{"head_dim": 32, "vocab_size": 15225, "norm": "rmsnorm", "attn_scale": 0.177, "tie_word_embeddings": true, "learning_rate": 0.0102, "lr_mult_o": 2.0, "beta1": 0.95, "schedule": "wsd", "decay_shape": "linear", "batch_tokens": [8192, 16384, 32768, 65536], "max_seq_len": 1024}
Each number is 500 + 50 x the weight over its row's rms, rounded and kept within 0 to 999. Layers, rows and columns count from 0. Numbers have three digits each. The size before them is the row's rms in percent of the matrix's.

# layer 8 attention output, 128x128, rms 0.59, rows 0-99, columns 0-63
098:545495465541526530526556483443507537504518475538515516480553542462602475519507529518493548520486341428550542542501520532496475458480577497546478567490561503455618523560494441544608412458443486
085:539442501552574473457506513571474553505558473503482529467551515513495385496475509478550519464468498473475511406504423436547560475531398470533431542557549465455424506544547436464438542607570476
101:604562519496542569481575548471524516539531484566524560517538537490519545556498499452528507500519443550492578604582519460488478478435405484552476513494508448427557473488553440473509487484498464
101:421470481448447447514504482508458444471505494508569535546549512621499537504527482555424542505542502563547548573497487511406455482515468483474566483472553507490531436431427593479541489484464374
100:446483578486496498424506551537511496516476481492467555442491424515535476424496444447508426478520556516460538466443455503456472506541505458586501468474461547453473469507472446519458431559600529
114:492573423497588500502500505430490514504385445430495489494529541544524462533499515542452585453514443470504543463489524550515477558484477540465433497398429396507573478481542577479532573455400468
091:530508569436403474493498534471512469521486493477507484487557393589508464509463398524536463421559556480527518502484516492477491485517487488525392508567407654539464561507447472508453399527514484
100:520451494550493439532532508512445514551606476546450457493439449532461565497510491476572527519498504428467500438544465442468571519566523471509456459552571524567500514449514429482541518507583476
101:442400444511469387570553595532468452484509535495485445486523477538502490532476458463424513527474461478537507466402493500466517488485520467406517525508458462409512470504403413544451441557592482
105:468521478554457526448513474602428511491546464499494486485582483527555518567494533487499476470502437552479377463449534507469474447428537552501608531511435571524483476448565535510482411432418537
098:548501447504449590510503518569408482396567510492512511397508540498500523515528410538509484465507531549476610469551453489410527482522469558539365458503518514497479560582486487450486616539442542
114:514522532507550512462602461468557455423542517416550504527462464560451504483488591513400501588498491453509525521537445476580530492408546476509502509471448378462528484508586476493494500486383467
095:411480472503472506479515493503456556507492441533554494542422507620497524478511508520545447578558513480499490588485541485497591502532506459546459513427533478475537483469450536489567554506569505
116:476421601450473501589411448466406478442497470560561420514486541515511500505479424401486444430545533522471571484535486533419516561532526501546547500564493548558549519470561544441516570528531477
096:431584505494564524506531525528423452520499477500498496539483500484522545539366512432420434523487591460602465589418462565470576457520521500507504512506500467443518512544581535481559555463510571
090:534537539519509508483584501521566434487461529435537555576601412465564603502511465537458515462490448457509530516514490469562461536496483562538497502491383486626463422516467592427497579555469514
100:600449509518418493467630460561469537466423461537457492482484494536493564501514427563421509460449464516508509516496500479550480552507437493545426536481573410602469472474446463496461483529488508
098:481465544473538483404530491481488514512528479428599629462484466479506490520546453526622510503519473444520464485537506482480576541449492470533458444555511502496408523506399485602447513529593502
104:524544525497533506522529459569585523487472513498481546507543466471450536457486520536456506440470453521513546487559524512520479543514448486450483505494491422613502418550492472462476464477487544
097:505425482501513611475511470576478439540456564428501485463469473444484438467529544521459461464447492610489529526461523442492508471444494544522428567501475614467489513554450480512536474552407525
097:459444496482427531491524484446482458501533496522488549426470547462512536578513495454565488419531495479466536540550434476446548498508436407445385544543509471518386528551467567550470491431495582
088:513497521428514489442491478551519497370494499558480509424527482535441512490427550477479510560456586518565514474484448519433409542539492499509475497587544466423432585544475533582459417477476437
083:465506569546468452451542474522438514507533486489449505548545575494591487560460440577574511485475450417464521417465407533509445485481484467484541504504462442479542486475490521442543426477456496
100:443520471491508518524495517525413510453522477525566427482534452486583406474557500394482579532498564538512540523582359507394510516581545501499596602437506487487515418521463457466459442531509495
098:478463448502483489486477438463512523573580620486514453458438415560440551460551550479505455373530512482542487542485551462503432446421463507490554474511524509458562508519408542597462572492481478
093:581501446541497517451448580513478452520512526499542567498536451512504479509501504507493460559524527539580544586521553506465467502522480600541552384497398520513552484542582435430472408412439451
096:496520613414450539445455468550441518544485504466546520434504559514537481519582561419551504496459483462536432492491533498519533501530468588544490475486489453560456483455471551411437520424557542
108:519527527413514486496499453402542500593526496550500573554521519524514541502507559499470509503454572542450448594411482587522505522482459470496480467527530485516481474478471524469452606442455421
102:573487496509443422485518536443491443544428428519573396477482471529485455446519399502563521453505466530497485382595471432532552521514406445512534461487466552577601480478463552588536517449532485
098:436510471529493431534433471527509494534505470440541539509518420454489512536586558539547510486511584562536529417538544413451512549450612520424520450470498568612551493417529476538498477472523514
093:513572433508423428495495488459622560533447474540509497403471505519513432517531512588496529462472575525423495386469486509556524515398549512419553392490526492523523480513494506574462460479526473
103:457507541562368395446486488482508504479475526548383479512504484461421458488559531462525543510559485507443532568519454425465496493558518444493576513534472486490483468435483522390434538493559449
105:566552531512473419488490608545553512501470429449483451514491600534495558460490547508495496516487514502569593543463577492491503556450578479550552532410443494513478463447501560583538466468534394
111:589518517480553478500566534548556408545472554512513594470475491560474376527437532582490556470479474534536525544461603560445490479415445515428470471510432536573523408489543481398438468487480411
101:447581489506487494461488525471622560499607509506532532511447606534496583474484438433498504568570490481512563522490511489516497541515551630501475524533449477515541513502466415511545531476450499
098:515498457584576509398435532489466545514511489531458552553525520423529438586489487487493406505540535466496516521425434510477520510519447445507518519458439557491450556514554442516541464489486461
097:527516532465457514443601506537520465565514457421513421552500516464540452467464489555482463438492535432547424495484474421579414532454446477493518504500458503570552582500464551508537403486488514
097:535540479492545486484506520462453519581526503539564383446529537471511438496504497481556466509513444475530540450574525459554450493504457466512600377560585550634472474419498524510445505520508534
096:543558522421455438501422536490528447459575501448486477420462500440585548525532528507389514427571596486508536447486539501561460461506491477458508550507411498435461532443570509504453416452519499
095:448474518478553537403525530509549532596513563528476593580484501479524549455509489473503469518503523544465532591512500485475556476433424482420446513547453519523493402592399515498523445528421522
100:386507446561556498525442556528448466488499547496523484476455510487421507435455526481531502514441504491491512421482515522491572495451528456522583557485583602455465459538529482547559493501482539
107:422512527554493581541436486525440477467426537586577438502507544488440522634474535508517505468493509527526488464537459567485497483547552545594550494453450480552528599475513541558455469433521440
092:536567483432527571551429494440512542401512462549510500534531525428491451533527492487477511496496579447469460502541492542503539462401626580545476528521494511473502373507461512577551449490563557
097:422517502486524526475502495449539507413524471472517396536433535498496511515553539412430446487525446539535465556537522530450470522534487582535497491509470532450518544481495426467546580520517432
099:478499512458473542598448531542439504552489486536431512457475460525530502445516507523477546458505612485490549585538488539556531432586453559467450479488480534567524509434481433372506500464553475
099:489507551512541537483421503453550442501462548467471449559500566545537490445489496451433485419577526462392486412569495584551484512606527492390549461455481450483513525534473516501426515453492456
097:531463403471472500544514495498458369434484543578467456447501537592466466488578441550486567541530525528510490386518511543570494507599481426551486559467495531463473482522547502422473495503514473
106:510488452460573523484503566410567504505549455487499522518563475473534487480498531505546519494461535484457498478483567536598507454425464529444472480546346511535539476533515491413470528557503448
097:458530500568476469490448523555463571510436547523449482471469518571575412467533497435539468412447469531514499380582517389439555429508469557450454513524495569499498496534468479494545524456445416
098:546528570537535492433471509507490547503533614493493487526487521514491533462450489527537468565503432399508631500432468429416485492467518536524487494486476512504559529445547429441518455462495490
092:474546526411505530518502497609534448504434532448430528536534458468394463552461445459459465476501541518528431542521459426418416522530413512398463427480467536518515574556496454459523441538459420
095:518455475515506479528503439470442468556548450492475421474531446407542563425502449484540540423495480537475476582538548450477454439525447516494481545466416521558543438459452403467460451555384534
098:491485463450481453494471497491521526500472468524477571514496490393510528517473465653500461509498447548484495545572566540532483513469522484562450511527513474477578560551425507422550503498612512
101:473454430450504502430611528487433565545528498540489510556399534486528530600549479503513539529536455416429460498401499553506562512554561523457498377492478476437490575448490525491506470558534550
098:523476437525544441493497478514469474473463481459510472454507466524444545540493524568508433518426541368543500443569554598410392444484438526459453537543489502502523401511562462567513513507434473
093:524513561538500457489516419483474517424558509514499453567522452497538451507457433482546473549502439472545508579501455410440486487462435477495468592363439484442517467539477508512466519538530526
106:499437510495475511506489554605457560546439478606558408488490442498528417454490520430509456533522499535583560486426526434456474547494499437477557537559504543480459429504484478496491526436512565
116:481515457518454496445473546402548505463388557486445506557531516476569445528431517573428560568473442462513599516534431557553469530489543430474532508508495396479451486531493474415580510455493437
116:526501412494516521489494528525557483498522459504491528585536582598507430491485486603504555524540461466423544581445437557459406458421592439541476370395531453530535512510478508487463586422548531
101:518430539533553520458477498573479551425479508409541456513513497553446610579534532596495567547524544498591542435468470479527442553461556512559520544525518545453532543483420523447516506434470487
100:521482401544593477570498477482498573440468495520466563466523497492428424595632436513497447395557545497455477510550420458536533460498476641504514539544441436515516450512492484461534534403508488
097:505536560512453444522472541414473508538517490474525468552499526495459505574540564523419444474482552444501520552480548547506496598530527550526471544486497456374523414472484420522486497483452554
097:469517577471488560615542568521473429442465494528546502442489480535465574523471511447488494521511476471493426510494422530418557483515534523457514501490499503450421567449544516508429479534384503
094:447537527454488502549457469539547501423446480466398553476472452468491521481519511572526513471541466468475476491579538599411518542533560493492497521428494560462408544417516424505477489507512428
093:529490444513446526508535448459439544517465492461478440485569467569439509472529567482496516475586464465486462430475465515492393429449487538487474431467442471617540486426532474450532486499568521
096:468534569489444511508492391563496612544475434570427505479441472509473529432497482524475490512449526503482539454538451468529445452507502412464445523399538582498608554451429536457511539576466524
094:487501567473506485515540503496537559582505459505516464487479599525583440469522568572436464540498571423432456441398524437586489570540517566526468523460445446467568484457542490510484485449539498
104:545464493444604491499493547499515496514536550471501529440538508496506441442441552529435480489463486443557475502464503423460462439443505481528414568464550506427464513573573506506430604509544451
090:502512483578551513555543435537492457501469538501470469533550555547541461440540447473523471476506489484558556517560526579481442483468507524505475511514522487555577564462434511385436422510514542
095:460427483540470501483525511463453466455525510498457492504461531522551581540560549530530508470403510480597478559470546497515526483524546431534557490492581539449398491486526522548482536491490500
106:493521510419487413491514524544490441553510484448465554540533410505541488522501551570498464568544472486452525539499427545514533532509571479434537513511400500557440454505571478478439563477563591
092:486365504541531416449489468596552509502420577558566572460494548496516523548509500487512546468446487503498478451518371516563552503435466434538428489506519601456508445470455554538380547377471525
103:458554508561521566502492441500487514469486542539495509471507478556552447598479539537382541491522455527511447475457539545509500596565552520557515489429420550506506577547509596469464467487556481
093:457491455599469520466548473536455576546502508484514480534491591510495522572512470500519483489506597428508446488461519510460537482446510422525513438474515391425447629467567484524428482490538516
085:548476415506516487446530476517520462486488478572484473570539462462516482554488499457419529459463490502491469554542581482534571452493502660408569525584478493444602497510530481503525510470441522
091:564579491457566570404532514431504487475476540527408503466535479507524513529592530509488469470445467456545563476513517454467552581529475473594579467457492467583508506564507554556473504460474418
108:449501566508581472623532475507497401518485533529516452472413499433454478439582449472477481495535561507460511515525484455400433515579457583491407536505511478546553481492520539546504479515568520
112:448479501538466560492551514502481472549559554541528514515450483467451398512598524453522545503491597437582509469571438513505523450565496509559465559516575517477485464470543522477444512470569526
110:533575521518537478451492549414423441485445489473560493492532564418536478452606538521516507586512536480460518515497512574525508514492513537509410478491491432417522483502530510563543516476461448
099:459487537451416508418541440469479504527541574425533414479578553433493560525534432533452467526573452449518570537548515516507485538512425570439508562545428480492446570542434488608471520556481524
107:544479489484467510469426538534522497437479487468499481503530491568509515529483534509477557411559533377494450442492560493489437544492463527442495496542497408464513558464478502418472383420493473
105:535548593470523521505475510559430546503520500535490469541449517436484625440461551520538467520537465384534456472538552470449531456480546553543510539523602480537551573459512529469505458447492451
098:581485448566491544515487521507527506474449489489536483462489472469471447535469500537453445496566503412439487467479564480476569533589456523539491495448523420478511493578483408463473479461491468
098:479523464481459490446434469472488423498495459444573510523567497453485519500473429420538545506482569564486474462594482466456463460496447519457539475403537538432521500429527529439503466478496480
097:493546555503504560552472470525436453501529540422434497567440495590508547497449541516520476476450478503495520437392567524521544428510555447471441567556517472535450475487543537489539473397509563
099:517528523530463519510547431491457519428493452509477516568462497477511400523527445563465432526519488402411523419492555474507585450508473589550558471525533527542464523523533456521500416510491508
127:554452557508518418467523443498593496551550494434458497476614527528552474499568519535396516570509432588508442478561426558586409491436546531480540515517450405506567450522541433535477563446458551
096:469490530492561616526475485488516556513432545490520518530606433491517459484479489507524587526518516478501526590579549502675557510423586469469466465434451480547449505446604555539538494471537563
102:430517488581457530568446507503431523526592537553525459505494418544442549499542503520554451425507533547489430514506506531387493444474533509532559434571459502454498484517452590489489550484526603
111:598540439547545491475525465559628555508526520498508487542556482577479473550448507563488552523552386444554513570490543550614498583410524533511531516516512422577510464539525467540507532534530527
099:479425441491478456504575480467515522432411548486503494469479550525500522485453487534474455556486405512486486473464472620533480543607519561552468541433436588558497543468528511453524503500436502
102:524413474517525467430519518499559458436452505482544488558523519532504512537542526546496477527491587523500471520534423567566469470473574520440545435501473422528528556521517506590516478491502432
104:505463492509504506528468543571484503451545554472467484564495624565442448449571543496489509489522501530455604484454479562451497506494542635443532529487502526530503479466510531421553539514532513
089:469551456526482510464484507512493530578552506488487480508490445494539523444519523530505583531499505572514444452443503453500441526465514340535450462529442395545508495527558477443490561366541534
099:421558466436577486537561481500533525462449468449501442457501641408476527498474525578470420553458438487509573527401511504541509467541485574494442497445396501459500580480497518543534549517515511
102:503500503454358547462524570548554463458427482467554533487439469489545543507438480470508566537549512470552567430598508483468526489452395518487468478600544419528459522500557452497512503497453454
108:535488433582454449579524520490525544490483588478492420480482532465496428524455466508542478610435492471468483514423544530408403503471405498607529439483550499529464596499530484505486492534529492
107:556540574519517460523606491466571408441446531520481448502489526512486468451557531588483456487549441455431438442457355517536428515552487446538538539379539487425499475475472452487535572482413455
113:399441524587468415470467439550477492473512474571482449482532478478545547421505483451574449489538493565484623528576450467449506547637409445452515483590455553494596527454532461452484477465557510
098:538457497460513442477478503483520494459464520557496495498542516531565494310560488580450508492484534459509520515476476433593554491505472491501530545544489473529557614499536628619476468482512492